config.toml
optimizer = "soap_variant"
beta1 = 0.95
warmup_steps = 200
Each number is 500 + 50 x the weight over its row's rms, rounded and kept within 0 to 999. Layers, rows and columns count from 0. Numbers have three digits each. The size before them is the row's rms in percent of the matrix's.

# layer 6 attention output (transposed), 128x160, rms 0.0973, rows 85-127, columns 0-79
105:559446465470478500493510460542539429439505485462442481459609503540485478531514397495572456458409560442516524473425479492592482520560514507481427480467492535471570542493582481414572507451426425421562464584444490423582528468515520591540527547
106:464531536470418459498502473580472511456425581457527514504612511492413593522565574446465495508561475561516530400412519443508467559541430496467476497476515426472452555537484561367502512510497532496448425541481425522572497435481571479453474452
120:472518499433496579501556462531411479421502496537457453420563482554476523503487513555472526500570558459524443553517459523538475563548538527466432479486495541474460470569563449506464461444502483419453485508400488432403442553468496394528509416
127:440589488572570518551487523477542561540496539495523570478413498412573510404463498547498493413595518457442529500553501519495560561512478566543475464457471437473578469351510503420528491495555580565524521435562462456530544531447471532538463419
108:486485432504439398552554509527479544503510360426531602476480531544420483539545509526576483445587543452517475555528555540496527548569520485469439446429476534554511546518455477565442420501428505472585519507462497509433450504471525447509533513
110:500548472457511530485518462405532508453374602503527536516454504482510516501522522543595473517460538592461509496409479535495543506522448485572419443460497580529432528553534488478520521444508594585511514374410520505558527589426526566527518485
110:524401574494517474456473487528499484449436628599524501468473377449547536523548586553465557477539582559500489558492447526465510512485457516481575488532551487446544478489646493470426446539388509517472523562443519499540532391495405460394561474
102:494476527512561528466402560560477555524455431588409457547477493426472505523558470555526550532630479567451454505451499435523503457428445526459571492429531399492456497504462419516467433458546473518518551503488573471546564425574483428547569541
119:505579465521509525456513482464416444464522388459558456576547450506577461515538557524513548413548462494559461465512508462466551542513483450453512523513435432603472487441464492549449442378562537533475521529418385525442497465540523583550486491
111:566558537496405396461543564528499463452456453397504363501480424537493503523445529486595524561597528582517495495553535464555451584527489431513509485463590551454488509467370501476360502526477462494535500474477535473448461538582472504451409460
106:490377567490553543549519501469431482483500434532453390581513518519498426472455515584440511543420491504491542468419562494545599552524582445534550499619467582528463521496521457520520442504494471517522555516397476563433518467455529489525515503
121:621551534503605552597478507388554550429593515514488436522584468506527543509526524544468577489523468473515441431516441536571492521554512471457562464479480512521497498409508456470512409534514574545507515496480470604541434489545562557496493443
106:524503385603572497434482522581440479528501514541536473520429441530484465569453484441523476577451528484440517574581511506412453486499541466510457526525479495463499555512589524532527457484542507495591452536468545496512517457536390473511515508
117:508508531481549504545480434543587535502446537589509420527530506566479464556477510477453553502471468469495563534513566470438525606481510521478473608440545554607465436542534499481561567556544458514484465499455538477657516469476483522507530479
111:502512510478557556496513498595565540519582556491477430488467487548504425483479445456530522491510534551501534550419485513461401501405491482521470569531465521523450505562440499450525458495488547608462513453436477540601419611553537523475525517
118:521368471493513442498536488541490523405504423461432349485505528611524476549487544423578468530484503550488583503536449543550520543496483532462548533553455515453493495554521476464490506508491429507442498494491500462492639545471459563598480532
108:517443582523479526479482496525489486505434359559523523449462527479497449555447427491619459466532512451426499424530481519516442422536431512569527613439523545589427498446528586503530465547452419529637442510518454587533465565571521439469513486
124:541559460491517475486552462431458479563537554427499418511436501508491437504474413463516464510542620480596525495505428470517503611443491464459539438474601430479551538634559547581486512545411477548432519594474435540556575506460456571524460473
110:526392521459499493530420477518518508526485467414468510576491461545472582547452418474516507526521546527563500464462475536425546482491505494437366528491608517537560414485534483460494414439504493562547554442537471527515635400543531441590481478
100:442547597473517491474522524538439540510496543574514463509519401374455476461501399476507519534538484483485471533510485484541513489509509478538464558669367482570470509457511401545539547584470528534483435608500423523499478512471501528478556590
109:474569509485522487424515465453530526502450571542501421541484492540482517457502560454585528471451485554520488523493445478484414467464539520531417511542507428534520529470515523474506502476591499407429483474575576560494434539505539472505511465
121:520532529475525475503571607450452548470497521532403506416481513492486520543552370472498545533533418471538462473449442463405460517489484468579547492510477503529591579474499411502509454560521490549583476674486520481485575494528527505591451442
115:463493483417430524518494491412513472521516432447495545496459464542446496499579453458604538598457603444480506470460555542571490549506516538585527493452419441513488498497464516470534505469501462507445414461487608500540515502445452481543472476
117:604516562427487520498544496525536486528460439430464497551569479513513449536629483540475525491478492439540444474498441477463518549513580414475453605510487505558431550481453500447492497462514574572496450430501550467493507524476512562545480555
119:509537501556545468474521552526481603547500470592517415482557532519486427434522563470566555458559463481508469471494490523602483410463542558583490561538410505643439364463557437449463558524578426502532523508511493520505457535526463419543440538
111:464531567507443487603495422534460464400502443538521480528522421408515488506528486612496467523513465534518577502447524539507485567483576500548478511489481520384495473508507543541532429546546607551402614535465454521458510478536467429509462467
111:406511493595568517582499532450493507499533442518505551506463532524433484468482490506540553519501508532509541445586451484508604611441587548418492558535509485488472491564444584528515485506514425495481574396523477567522408455498497483514455518
118:491536548406509624576467567382454587466565470474441527499449559430604466588501506404495520539472492529530471586615452479489498460548480480466454458433459437532491442493447465540512512498539448490404491446537570486528480476508492490449464479
127:480503512516465481435506519494435464491537467499539448450616408465488542342539442525495558448568487544431519550534495503425423602619512569596546441487548538548463450514505600506533526561531499487542522467448495518448513528437587559472491445
111:581610536516511497530533498575534512520482472430561413456488534530505451467541504489467523473519501559522599469515461477454521437489452475468465494454566527496477443495515478548452536550454506580522549539497454488476580478494445494440548503
101:433462448508539521505513480504448533431597589536486429571435429519432583509494617492477535497482484487513603480572459402535380450495435469509668537499552532540562477502428453528548521524505434523511491498446577503504496462552579421513546532
108:360570565601458564413526599524555427555514459438504591594518415446550487521469570495553488438498537526476557533490443451472486535514547412587550483513495460490518530478502583464524507541400470437407559526553442392556460439530491481487516506
112:441520480495509531583518542404469449490435456539489500496497589442438521525480460430536474453544603487440510564530497612430463577558494487478502599548465542483393479488542409480429513576527547429459471440540560477523575490514475603491511486
117:460431431579486486560472573559553583541505394515406488579430461577452471552522465490509506463568496496489585413513456410490526457531419476430557433466510470455462520547482527529527531520419481461559494538462557455526475600507543460537542507
109:504540459481480493565539579503521572545566470479487599435506431585526519516452493570576575462593416501541554504453517471428465479541557564475596498469436464551471490531538381435439497431542569548439534587397560470486543515466521409457504444
097:456535507509519443506488486514442495412429484461503522655439581401594460595498443557480466569495593462552526519479451554487485554529513513470475416486486510523452477516572483476516451438478499481501476421469522480588571621437507522543515530
114:632444496493521493528480571418507549514595505478504561626489457462504531408482427544509452482416452494521465463504476397482455491443539607493495430410468518522504537455446497434479444492560484433408543520571493477498478577474518573499521447
108:540498471485511482546534508545502465511457541505512531592503543499492553561605497485522481456457392497520541554519504496490590511537487458397479543463372460509510562418548462539473476499511520657521530544491501427444616503418481527440540435
122:463487567507476525419501466604509388512525481528514537529511535528430529508501469457539375539564427528497445421482536484430494509464462631527458496511499585527491491549472618470547477446439489436460472464477443535456538452563543523550538508
112:509467603530465486560550502421467507559514513497567506563453414476611446503528428450492546532467400498577458472432513457556538475600515445400498589575499462560495589503435572511598528583550494599480446514514546467518479457417516494433494508
108:502410567504371580400461460512541556494525512601478438462429437482555478477479551453501417443571460465492417548467451529534529476486578485516466496581392487495503537628475454533478450501521424537521504457439462492516504589511525538490479442
111:543511595471552514443510426476482545505500493574496510451455496447476508517410551545482478533420488418487460468623461516594472467494394527404488573500538517485441464487478535503438471531452575545355548495589512529471437505464557504489525458
107:438470437608490450382512529451478473561479526457601485495527517598518488567504588464461476482411517517495546493380520429476614531484477453516564509481485490463568414428478480548437515453519499495532539495516440443645466505543465477483519507
# layer 6 attention value, 128x160, rms 0.101, rows 86-127, columns 0-79
102:512424472453444601543457509574469554593486428566441455400494515530545475569607539457520530514539510574532550459481469587556479449486534456395497459542463483448521533387544472442486494525464446493471478557502572513437624533643460437440432507
103:510470519551486522500516510527503508538441500514436506569509554510485447524582547521431472548495548503529521363481524527417550498494522557503374630562515466456512533473536464368573433451460477632462470536497519466412559414456449495490536546
103:546434423508471496405501541531449502522487463469404603534533567565436520462452600626535483543569487579528450456450506388519517472489504525451509417579491473567496440360542486480463499467549496411473533496465525508492391547534466469493451553
107:459528522556443466491489482537439450495490597423511474523511450488419536561458622554433477499536550431489480422535536530489452476489403444549409477477481538460443440525495484543510421544517533577553456542608526612495537463427511451457497508
106:576527526566443505458509492525429480488595500617437556450434532593514428456587536530441519465511433558536480523562539490486544559441539394452544472534550406445498508508509547528573475380500457499509522415534490529473396461509575409485498416
104:471458594519521610445549585574512410474468518504522454508519444462626451542417461492507493516528548484511459535353508544608505378419444555525498422488484560536559554473523462456568498429468502501466481548438486455512508369480540484525527486
097:593679479536552517464399557482404428521515513563481500478569443506564553407528485572459449564543558482483506375493485557513460438554485587519532502526522530597467573458521409448504384501526439447496444458528481455515455521464525435459601456
107:444441440486405515479553536594467632483435505475473470478559585471478523536516536452509523534552540535475516453598463527511461591568511511455551461479542528456434414602551509505463540497614545560507526552594510533539560474499483527560436506
098:431548489570579499581437400599513428538479514528648512495513525450492568528608401521564514470481542527512465500462542578450429544459483502439547496465423558467474530470475488472597511553492577522540523490536560382452491530520445517520551522
101:525622479507475573529531463427469549469533438544606501580431500518480496492449553482497563572498590486420516456503513522538485491528564515502490490505530475562518498533544542462555474453504534581493457601488469458506470539437549521675529491
106:484438484541478499585610518540439510439486528422525450478551501439516451539505532429477520478624542467541580536513504407453470472519511512531565500476516497447472552507507599521495538504509492530500514536411402532444513457536550492473528561
102:475505508440502488465514566419507513444554503570521520485500313476521462490480544452499404486464512394475460559467509590576505419509489488553443437535559529490464543586504539525351556543487537510540425543565460550593492524493424469511510603
100:635511530512538493417439526467406458408532466557465562497404473523459440411497400423442460419549438560563496543486501546541512383494487507476483540472544476556517537453476586486473563501474477463413522528483419475532473561626561467574447513
107:523486483507512599538459465398439538441473426528546467445531489430501531601561491475451434487601466503475429433567446505493506496520524571519503558501544475462553499415569549427438436491435482436439463418453482527472468564484475491517576457
117:573575585467489528514441516439482491430534448517522474420471536578442546518494474566458487578474420502468618529487414500469467538446518477478504464538505365492541515407530498531430487491503531468447528574502512528509438563495512422610496594
097:441436540460497514609548471499537581505447457439497472504426463510448407495451548550417476362448456488487516527427504481569499458480511525487523477497491472560511503511370478504353545519457554533623491471556552500512547431501443562462563491
108:526482576469476587625490480599492507569471458471479510458569529639483491441503486550464489433484501537533457515474443474504455496436520519443603484468495457431537488507553481435446515564501494490329482540566512491559546502567484426470495448
105:483543557478426392508449541380539513471486471552479429446531443603503537444455588523441479512448426404538458498547543530457438558542528390415518393483498519511468494556511512600521496561526436610570505547509525575551453590435584514464563513
095:395501526544546491520524507462487514565420504489490454528498472382587468466485510325515500659504556500509583429569496596535494549518467509537421491549589485605452433512539536412514518488452558526493492544503559531519465504496466507544429503
106:455432465556428495522549478460500545525473505485578456514502450528547508411462425533620466471479571598481474511450439461469595625492509457485482483491540488400585472531437517500532567449521515530436569519490578404473523445433538552547463547
102:459582511506586459633485481523443530441498507532528393495580496516438503530532558481458483561499575505460457481439540529584393499466510619651416536432469476466444517548550441491504483525538438452460543529487502522557472524483503497445539489
110:510474504594549651499405432529426486550440550505602521495510566517422510488490430516510560463523428566546528375545512587566421494441453470568496510514544461488588509510489568541414549508481499504476482476499469512549393501535500474527587471
104:546521548565515497469532430503414418447451525526489519495539519465453480547451499500504473519592538545506562501513494459497457593529477459419521378525469504527443431597559554533503433509561435483464526506472518506473536514541554503496498450
111:423497482534420506526607460433597598475529444459494420535587450440491469486428440455470450426447529497400603478485513495483600586562486532521471455529504464586423545502434600538475500561562522431515499500482543501495540348491495506493466472
102:487464476507544502516502485514571551551437564479484461504532515416398444459561551567511459511508467526507516460467458524593398416487498483549525456473495528501532446449483395498541489442481569558516554544585510404520535505498552509559587662
100:598505493452573464421453541533404484429549512492542473495481567582475449520508476495498566467546550511476533394511596469398455383496492474532472578468587512498499565491474553521444434566438483435532497444459526532511485454528512587560511517
104:595560471588450379557535480613542550514472532486531506515483558505441525455460466490510468535499441563580506466455508451512430630481478547458514494530575495492554512501426410548460477542436505427528548445539372457506380493472491522530474534
122:537481524503492542467516472520450493465462464441544572446510584577446428497516463470569411529525546547455485446461542490549404433434494545528495480471454537560512479427558466482535472445413491514582541575460538455525453524506469436480521526
101:511533475460507515560476503524559427546531505607419504437439504543492530546514456399437499636526496545579434394523513571551462465433603452436539532492530477480528548470519496532498525613525469505569500460552527545471572509496567378477517484
100:573409493514430452501467534507480530423595527530560377427520537554539465439486442441383385579485555510519529534478468514493533501475534509504542524560524611431545582441438413495459473502419401537470481565471454562420493549508536476529528544
104:417420418487470475508539523478521550537485517329480561516522506416479496478535455479569456484440594543459562563536461528622507501512541485485464543547569536495592418494461450552344592514540501495479509507453485547564585507525462570580471550
110:532478395473594535495545511462465523570501497545548564404506495484465554435490477486492462390528459492487490480441482540450515536440474503417439487415537422508446630511476477551474459544458507663417517483543625562531522408501533465535510506
103:553476522476531545487567489493401574459538493519481500395523488493472520534605521564516504503500534368468499445436515536525438463465456609446494557450523434473540536437436480522396458567461517464425443551456451528488505501546559521569500444
104:495462383626488460486487616500566584519570516539467526491581460526551539480554453526501506537529589558476462412491446568542523403533481456520442459522477507474467482466544482452591555543577495460473522471544613488519500415457519403457490426
102:547488499494552565531442571514428558553563504435404479456442523492537537387464553524520558409541445538469534513549456573470424488529456455442409509418526523569478546539440539444493526589459425507441510429578538583591424613505566488545464498
106:460528404508502516592450554522507511497593431490509506500556634485623568526532466556503509468512454511487422453593514477459510570535467479490510560470510541445556426453426549498488607510427555495467538512450514455410336557459526462447469506
101:421538520505543495465461562549456446534592500534439508487486496481462568485514482449428491639576475505430550493503459510538433464532475469464422492504554480534457452481560521525482397629574497510543537498568504506495520513541456384491441473
103:565487464446501466533447609465511523569563344479451474451425511543418557514596460489591498511441393547554480488564478480607456413549486470490488533509480492524474517526506456535478476555434456534510471501558535529465551587474496483476514564
111:533442492533539474484451447654530506421509485573424436488518565503473434486531490441506481590576479512484507437522409480415396525573436537485454543473506546476472462463558495487503529568530485299477467485450502583547461505576504541555495423
102:485589553515512494554488486500607482529428448498524482566504575483431476426497591569517466510513391522503552454480536516480459579561503574456499501535482403399504573580438427509451583514473491479427626489458397430481438549427483499609504534
109:575476559470563427490543479488457419398469571459555511542473609557442521496497445594453584578522510485509504554397509447490640577544435603555443519496476543562463521531510437475538433518616484532501528508464486454433530533475405541480587550
110:471596551469457543460501576525514478528564506398542413585449464544516512494502481543440520380513558468536525624480552466477564495495541464491529434515528489472505482520517476507455412481600480487502457520475397499511553557480426467384437359
# layer 6 MLP up, 640x160, rms 0.122, rows 0-43, columns 0-79
107:490457515452490528446536464400537514485561548536538501427471539499552534515447520475469532502536557452529484575439552528594487531491475457532613461490566453523490436497469506495469414537592412658560498551567447512558459506409574580563419504
095:453534508421452481507420531521486598585459543428540485512519530519541467541547555489527489435423522447421506522546444450507510441491426466429476574541504515501449598506569431519475667499416528577450475404486550484520443543517444579536567473
106:481504516592453431571513479502497542569497546535545454477509527433544461586471481478458380586513490541480467500509512534553459561496482448596475505473506459490517490524494475602657468506391586450523472602473449444521583471508525509463495424
110:549483460472493573438465458502451446488537534480643533462563480485487507430497445536588503530536486488580446532384480482441550474508522493493478503464489535491512469425576551442525437461588457609452536533378446537442538596539454435637634500
093:507426588505529504473493497523464422498519424534384460530433503471495483570460497467534521511472582670543520496564565522468504449523494529480515577572475537583556517450456441539556496523476401478498588549502562502442500502494518575500419465
099:542465523541531510493449506484444539536562534566427438511442494507542488576567550439499442532422481539378625409441497576572553522453574460503465493548542520444513446537549428461457467492552542547482529446458557419465506588474447529466552502
097:588464507474458472478563468520488481495483516534538460525511596533389589601514478435491497488462505580488567582560458449561485476486418464462493580515483519514504538516517455453386643471523503516476482486480422504427503439566522503538512487
101:467551524534499553500528464409501500462507520486504394420457537475509546436425476547492541508523477580527547436522483539479490551525536470547515518461517540419487547490519511551470559509495503462384572439491516532516490452528416431585346523
102:495456497500521493686445463466571518400581473453463411450488492569466611428610529474466552543524524480534453560489465525504461501426447445504577499469597528594444474445453613492440540500509479494500501561534562514482461521497487520521518558
102:590427524539549557470540490539556540478489436525487372437483454512572467561415473536481536496462532420529531440502526529464656533428552518488515534547475538492441580475555579496548412438449509569546436536489494482519458469552450511515518603
095:499498490500488442538518436515537483578485488389508474513509454525504484517463519446562533520518546421519469452432530515493489603438491450528452572443503475524439518430561431450515504463468532531562454509575524550499469535480500523654522461
099:426435444505489555539592493528608492528565458457442508492557486517530569546553415555506604441468435461431526481467562522499538554603495488481498465434503450510451477480471504440408383494422421448441475477397536492530462514529497473524604520
104:502482409531519482616468553469426514449559485496492552489512469401505465474505458490508431519463537489519562631460492485580541538526482533528530452487569534508574527516528417498636517529463568557481512474493590539585495457479473592519413529
092:525514433482444495459486599555532528520480470463432498474585528465430411463466445400514533495471525429463432582500542503488484495489473394489467499504418552555471509492448447412484459449448498541480540522515510530521464516460433512501446464
096:598408511546507525457578487555481567467529503505583452525540485485515466442506448544555574536436472534474521479474474488405506514414417577453512504478413620496491477437483584469489550498490533558424478401489482430497435554482589507391456434
107:445509562461460486519478507542398525472522442513526576550523491542419541541462439444570545459421549467396533599572515519514608491526533567573568510550458562518334523500548389518482465521501496481497567458455455555439478572447504437499537514
107:493471482378555461493455487500453429488511389494623484489467522463379401538493474501613430474443509593505471508530504451486464481527586503546393508517509486520561482497509495541493478460555541528409481499561404507434602490546470576574479416
091:615589453573503486495482434507451505533470495479534525483511477523511507407496557429456554551495511554563509546515510502544500513522493448502407429493545473568474484507507470505505543438439492509467540517513543484559422604499473536459521566
091:431503486494435559586525541464571514407509462532509461490579446426514456562646505568438546518503411444505467513556507488566507647531546569481490473544481509545517538497558484550565496473540467454359467472457520460413474471459505559490488411
095:561543481482513533576466601421484566411506560561383503513446558501428506514497505488455485521486451489457539538583500536583535435544496481382495462540540488520470565437461455497415578638498517546404487532475573526435558568514435497561489466
086:536503457529597542503483552481506547442488476524513480497396478444506531493447458559465644565499456518478543545577462546474499570477457465417442539541527468517468569430505470479429515483494503607465469550477548537461448491416525556580514505
089:590399541438510509465536513509538516445612527527474450469545461437530555502599472574486482542551437516518466461568459521459440556499403511493445388460459488521465616472418510543543445460525503569454479625419448543453480459552491532515462542
082:428455430502537563404451525532441486603475462528551421496510518488550483481466603551485430453492557473462539489470514467555512551459511503536503470525568450500476465441608512509492520484477525395449519492526501539626513529497530488474488536
102:488400453512456532537528400620486467452495521556532516514515433595582492564459501513411541482488401461523541527440428535508539520505572502436428436489463624516523494429539613537488565406508560437490520548457441498489549541540481511474519488
093:433376530484486470489482455538535550471528455563426370525505463479491497566482540522525496519434502506300460572546531510530503484523457526541477546578524470399384554506455530462462536561442452511418462555530507552567547555506543489505532560
103:483463485598522531490584495485492454450416468476473474475536476533498483515428668447480584478485475493502607565559494576496535513488484454565557536450543482477521564533522510442430528480612574509470530544514511528427497480521492544573423472
089:505483390459453549468504421547529454499552539528564466462512490382435491501493482432501581505519584495502496463469498542535524562532456591470511464505530413528512439542529601445545479525548503536455613429580573478509524509496483632558515420
098:487537474501624393501456469490537507500477493444452396581481519499450475533473528603501484509444502576494534462543510538501413560457390520486450454497542583487541490449509451493551472454454395521516503485591493497548418614469541582454501460
076:458467516540500496477523548527578511601492538487559476498545504476447490517510487513511531488475509433386546509501403477441517527476480463437496381501530485468519487497461503534511488491421501501452573409506581509443480556437496552524564468
100:472576513475554467548510427445576469469538461576487518391597539480602519442556488390400600542529598481433459487516576448573531557598487476464552507459471566602478492456576515473448504525509511510478472477573482458536459445526526483512511589
090:444535489491600600611542485529592465505448525549476452627540505543434491555543446507493536595349538549408518589461517517513567538488401479516487509465563528494418501556461614519503507570499506502427463434413469486444524483530568534468492523
106:534546493568443516563513471550529488527530359474518594544481513493407489470483512535541541454416530668495534413533445475553471462502459515588508479519527624606511580445500425420476471426495508560479481454524457549442473510455562459454529425
107:446413504435466542481455428508545471572509448464450471445471499465468516445452456457547469486596391532495417616614403500580456484494496538436523501485576561473482541465557529560533568482422540497490497543486430483488524453494461536498572480
117:512472473525571479501577478465456538479419520502592579503630539483459543523500511501557484499467519434550590524568483567455452545533506542505445452467520448521481504389576515503430490441548451489440402489477485515465493521482500505490531514
101:495512486520486512484459606496544517627519522482522482562491502499415530508522520529423496461540556485507433545457508512406461514495516500419395514409494551530477440457472606509474601493446456453594488489532527563566460529564490536411480449
085:469540505422504491465560482455501468456456632527516489478448519426550556464489506508434499444501427540553507537477428519527502527585529612554408457462581446502460502481591494487501426540502565486470492504519493545511533597454611614552588493
097:453465470445543510423576419533487535548481525434486451532506590563436577536549459466500514487437503457454580474437505563476559649429531470493436484476463476518518526570567525449483509539473480504448532404488419549510527463486485555445496508
096:420421498515482530608525426480487569445558552435514551506533425441486499535590481459476547485442592441495517506496417582531592537487526517561497453429453526498500485500624626555505498495504445583488474500560472444549505496477515459513381553
095:556526562513469468529533461507488466524540622481474486483511544470426471436563500524472530494428455543580449473579521480545419493518557490552530495484435525560512438444582589565599590523489385503479529529482494479468548497494457483620395474
100:523493549501530467426460495529416446475436494510486559563534488598539451500430569467402423456432447590435368562494470518547561457617454516589419491532558449542505552524492539465547456483533560562489548507529441542535430492442588516459436455
105:484490522464492519484501537522436423509486417460575498499479552566530573550403514543501502574431470575545570471458497560447519458535512451472448531502474449443591352504534543475407483423476463595424550519468463529555512445452493564538556513
097:567470453534461452495425420537449525460557479568539551466541542506525516565497521478497554564578532512584522489446517541585581480523512575481477488364459500527496445447509538467606432397512486458577427552513565483536457483393562557493422529
095:503488481489459531428531525517490519415508527574456361455469497461486534575480577484508537560488466573504557438406487492457438522519568475488606492551577528408491489489488519500398532544484518525410542433587443469481498498503570530404500455
097:555522521578504506471597594403513365560437488471479461495571537484531519433487492513510564491453517467535553524474463469535614518473533557503507519504483489579513584451506466445406508477512521562481549513475583506399564413504453513523635455
# layer 6 MLP down (transposed), 640x160, rms 0.101, rows 0-43, columns 0-79
111:491562550526588501519515594453478518505542461453533446586537548457424525613499482510476448522530501445552386516519501573502497500458543589500475467551470547478526472485510483445464547601512552457547606427461552503533549555395519509460456461
092:451578627498443497475470548437400482508570457444504488482529484445543553490432505580542462563426508523476512516453588520573398523491444446532508517513508504579448509558530494507536552460541523469554571576504559435476427380571441490417418604
097:455434555558649416586562449543542556504516490410510419461510485524459555488399503574477516503541474519522440559423455544536478503447509481501508445406428505512578513516413504544505509430556620487553473543563557522447413470500468500466474542
110:446537450501523444497536505622487459516427550502481494475489526587515474522600505479512549529550536492466510480565617530491555469512423445516479491557532322489523399533497484500504402484534512457627540481559430458428579528525484462522597465
091:489502480510505492521484551471566514494545509500550489484535471433514479492457415595603558477471527507548538534527448526528449447461528347488487524381460583369527561627468555565495459459479507539539439495575455438515498517487583435506515389
095:509461463461459539552464478533486589472529465484557495473481487590439490450445480542499456437537484545487488435568630518488546533517448541558595514371491521466533423528522537482419468503575556473492598551630421596430565511450498489576491537
089:486522544495522507476521479515522543506504586495491529505458447511557545440557400585402410518516524585555430596567507509546491442609460468510539480496503487503526550574472519463457456438491472488647508476559522507512450492449544481483548473
101:543534528555585508464458461509539574486581582484512507463566476408433483476497522410551540425538488492524477398515462443428488571461565446433415553525516474376460471530553497478524504440575557462562495497516553520574559435418475552440482475
108:463569459437583481545417537411479492491474490469473456546549478557438508505548503546497512501508586527538536552540400556500543458547570452442498574505554568511544593598463412567517540480489528436565517503527470494500359543439578389565522490
084:471570486624585566500625506470479597513479503591421501478515522533419462500533533524493515532500496372510620405519517528494514419562500463483557424459499463448549509580493499517546551496506561502632530543544486475555518492516491533394511483
111:469487508486511591348491550451529431546462508491477446472533558520478465515601479499473570586472534506437457500531451525633515580478492502416497522427440391517447634495501491489593489512464512495596429456424496472455506538591545504476562499
091:475559446553514525559500446545467472508492439572589407538498518522480554532469487499469463485578520460605446523492598616485433444462596519555446550435500417561505505395545521508494480427469544569550597429545374452525528514486509548541567516
098:547468410519481456617466453499433573548427453576495478468542426488496570507527499586513597447486505500550563471489440501484590552455441513492560468490486576406464553470568546463565450483485495488677486509522517583504574473442444552457527414
091:504466613500479502528469476489474472460487396500591517535436451482597524550546523518538497518531571519484530535467451511469536410497543528423484516501575535603492548574431629517577445511540567444470604495526491473408519456548489547481549511
096:413502479543507572490486545540550396545517424470484512538427553539619478459472487452452427531478519480475526454469476480522546504539362533459527418514479371378604454531511535434491514561550513514646477495512507544492494527543440530548584462
116:511543469523477549579508498487501493500468462518414500528444497533469391425512514541487515509488385530422520551424464488468443501457532552472453417561550529576390486550520410605411497542386601550541488567469464585547456467520554525486498539
120:435488413460529481448447425456544492469438497478591438609507563428470532517477417472374460564554477444528553452498501517454549427550541485473509517503461461527485524535650566567570551510532535543583529495537556442527504564495586478451470569
097:482454523532508568451609579470524516463484463565517458506518468585516459592540541514505552576523427524514507519434415470465588490460537496549591406587453497455503609603530538600459492471514522482586386475578572404480426505442473360513502499
084:505559483482582459513552468473434496504454514499542451392566523460474650539455470566463518477477579488546538502440516383495457413488471445525565534579404520516528483584494521419581459500440578529715492489548461510469540496504402499526545522
082:467546501527545533459516503524514453519555556614471500444546461514540528501632461517532531542432533500584487535466560510392462456442567484513508496451511567526471484569570541431587490474482551536540506531491487497498424405511468540451494499
082:449503556534458549524516445561489507503558507511539516385544507513532425568529437558435423589497546420525556423510545523457483587458474562576492486531476653520498458534459455493557504515490547530616523474504457457478506550492499452468532452
083:522500512606512497470555433476561495452394479511509525508457429483478458506540458478461482453439476489405574453508486558490559483540597489479472625483415531476561473466485564496555399519526446519552533486523447490483562510538535542538507453
084:510543497599497499419490527539464526382512559472492503474542509516475530444534490559614507413558547566552507529542470506500488416577550582522486527515390570408534506605532490446519443490483490466623515504463580490491513403522479567399536588
099:485630527526488424515414527436499462512572558520415458509516532428565548535592460523499509526515551500515509482501530466454517519545548450447533658575513508432477465551456434509542465511473500474517489527564482448529503544460547426474447485
085:524531518533496496539468488572429486529515437490499522417567552497444471468568466511572502551576513490450536404523352471452474402412546467464475563532444573394515518528565493512610506520536553486668520489464580459518375486464545472485536517
104:531544467426490683499454510520485473476447506546509500520583459468500545535456438483456465662516546572519531475582486508469528498512583429458494507570440513461477442469476520523445516482487442553495584410515470439538431478490509416464524511
087:537540578573497456475503526399432549529541458474446484551558482507569471506503520559440472602646458545523531518475477508465504373513522495474539507512524613486535477518482525574457470525496408446619527542549519466593467500408391457563445643
100:527536447508554420578457459444565449478536557599416501440531417425452569451394518554512515530609498464473490564509406409510493508486480517517488447459493508533599549526506518458497481504562534469477562555495514450468467477599441493549469509
072:443609500534480501526498467499497529465517554458504550517429478418551482538490421548503428440424493497567444499520508537555401437513522476460601471613429431505480526571476563493504545464582480408499570528539465473453439461527477537507436587
105:616499522473497498521447554443496504503504602506456444556433533414495513490549534543472465405418508462530536420542397550546495565462476447522548616519511569522486561466532481451527499491467488364545444507521490453521506536416528465512499404
095:492547485569371478508477532482449602457486519477514574379539631496462556522442425495522422450588509483472511497508663501526461513544497581449553515548457466440414517489489482461542463520555491570634539465536491376652438495480475512457533426
110:595433453580451546479460449537517559495424524576445452561417473499560508503474479634518512557588571444481474417469483502530461478440574509417494510476462512505455515520532560496495528412503495445452507458464448394438555463525415521449564494
106:496529470482482427504477598552572507503498505487557535581514527448416530452493510563523496506554534556523471498560484489565485541464511458522317434506550582483549546508393501490535522647529580496506521494550385499529435510597413486472481500
128:474533486411482454490492560440540449516494569475585456595495502576558471516522480529433454508406490484535532459507460482558497488513498506479474504540537503457581452603496472459406539486470505537539536455568494596567491517393495406452549499
087:501537400452457497463498516414583505521523457540489453457519508470392524590568509551448501526421492403464463531513498478487498526438475375514537501474557465452486538536502436455490467418565461524660492473499503479507469515436507423548479517
092:497493519489559480533466561443508577572523565437515564459520485436490571493502364592507502547488519490552421418619460524475506440399477463517495539485433574631448492524518512611481470398500522482628491475501473485407457465510466451446482456
093:622524567482437481523543501489431517463460503471445529472543425545535562495522503486470522557470519497555534554543474519501453372476472460510579475559465561500413523502458530475507507409419509479553478593540445460456418503446520403459507602
104:511483523449590538523446452503486546425439518429458491439557408487444500518506517386515533534466410500499462501509600494510509504552501533499420557453472476432480533485469439605504493534464452478570531505407503528471583536466506472478507512
105:507481490573560497588465555528422456448594588448521562550499577453463468489504627559544539550512416430635484512461478487544477557476532419516457561581442483502494487529451527443526463462506445490468477457532576504581493449462498510533469430
094:513550505582534556517549531575477534606598470430418558460497480495533511549518469480417485407456523537452498544464550510480499504503532494446464557528527534538507513482575572508448436448571514473591401479540526504512499451525389399570409455
111:553508524443488524496516505447514497540548470511492570448497513516444460587511559603462479474424507486433484443479534565491529416660580481532453506611512486528475543511521443494560458501446517488479517614471463483487512402418575491524593571
092:527516540471498475472524563564549567484508527474425399525485464529553435607545496404509499466446503458500526420499535426471490515495575451484543527454435447567533470557489551568499647523515519577547517477437525537446591534528406395503444475
091:487539466517528466639488544489481478481505482521555544465495471457533510471455440556507563497527576446517504486499569507510538477517566423562505550415458467422433585456485504387510346441498601419621382531462499518481570518564438520500531449
109:448549562452499561466498437478533499497551522439459523592569527473537517469507421476381532509556391536537496496571469583410412495593559505569525475529480503543588563483496480524442407491562465459535557482493468541524595477511462501530467527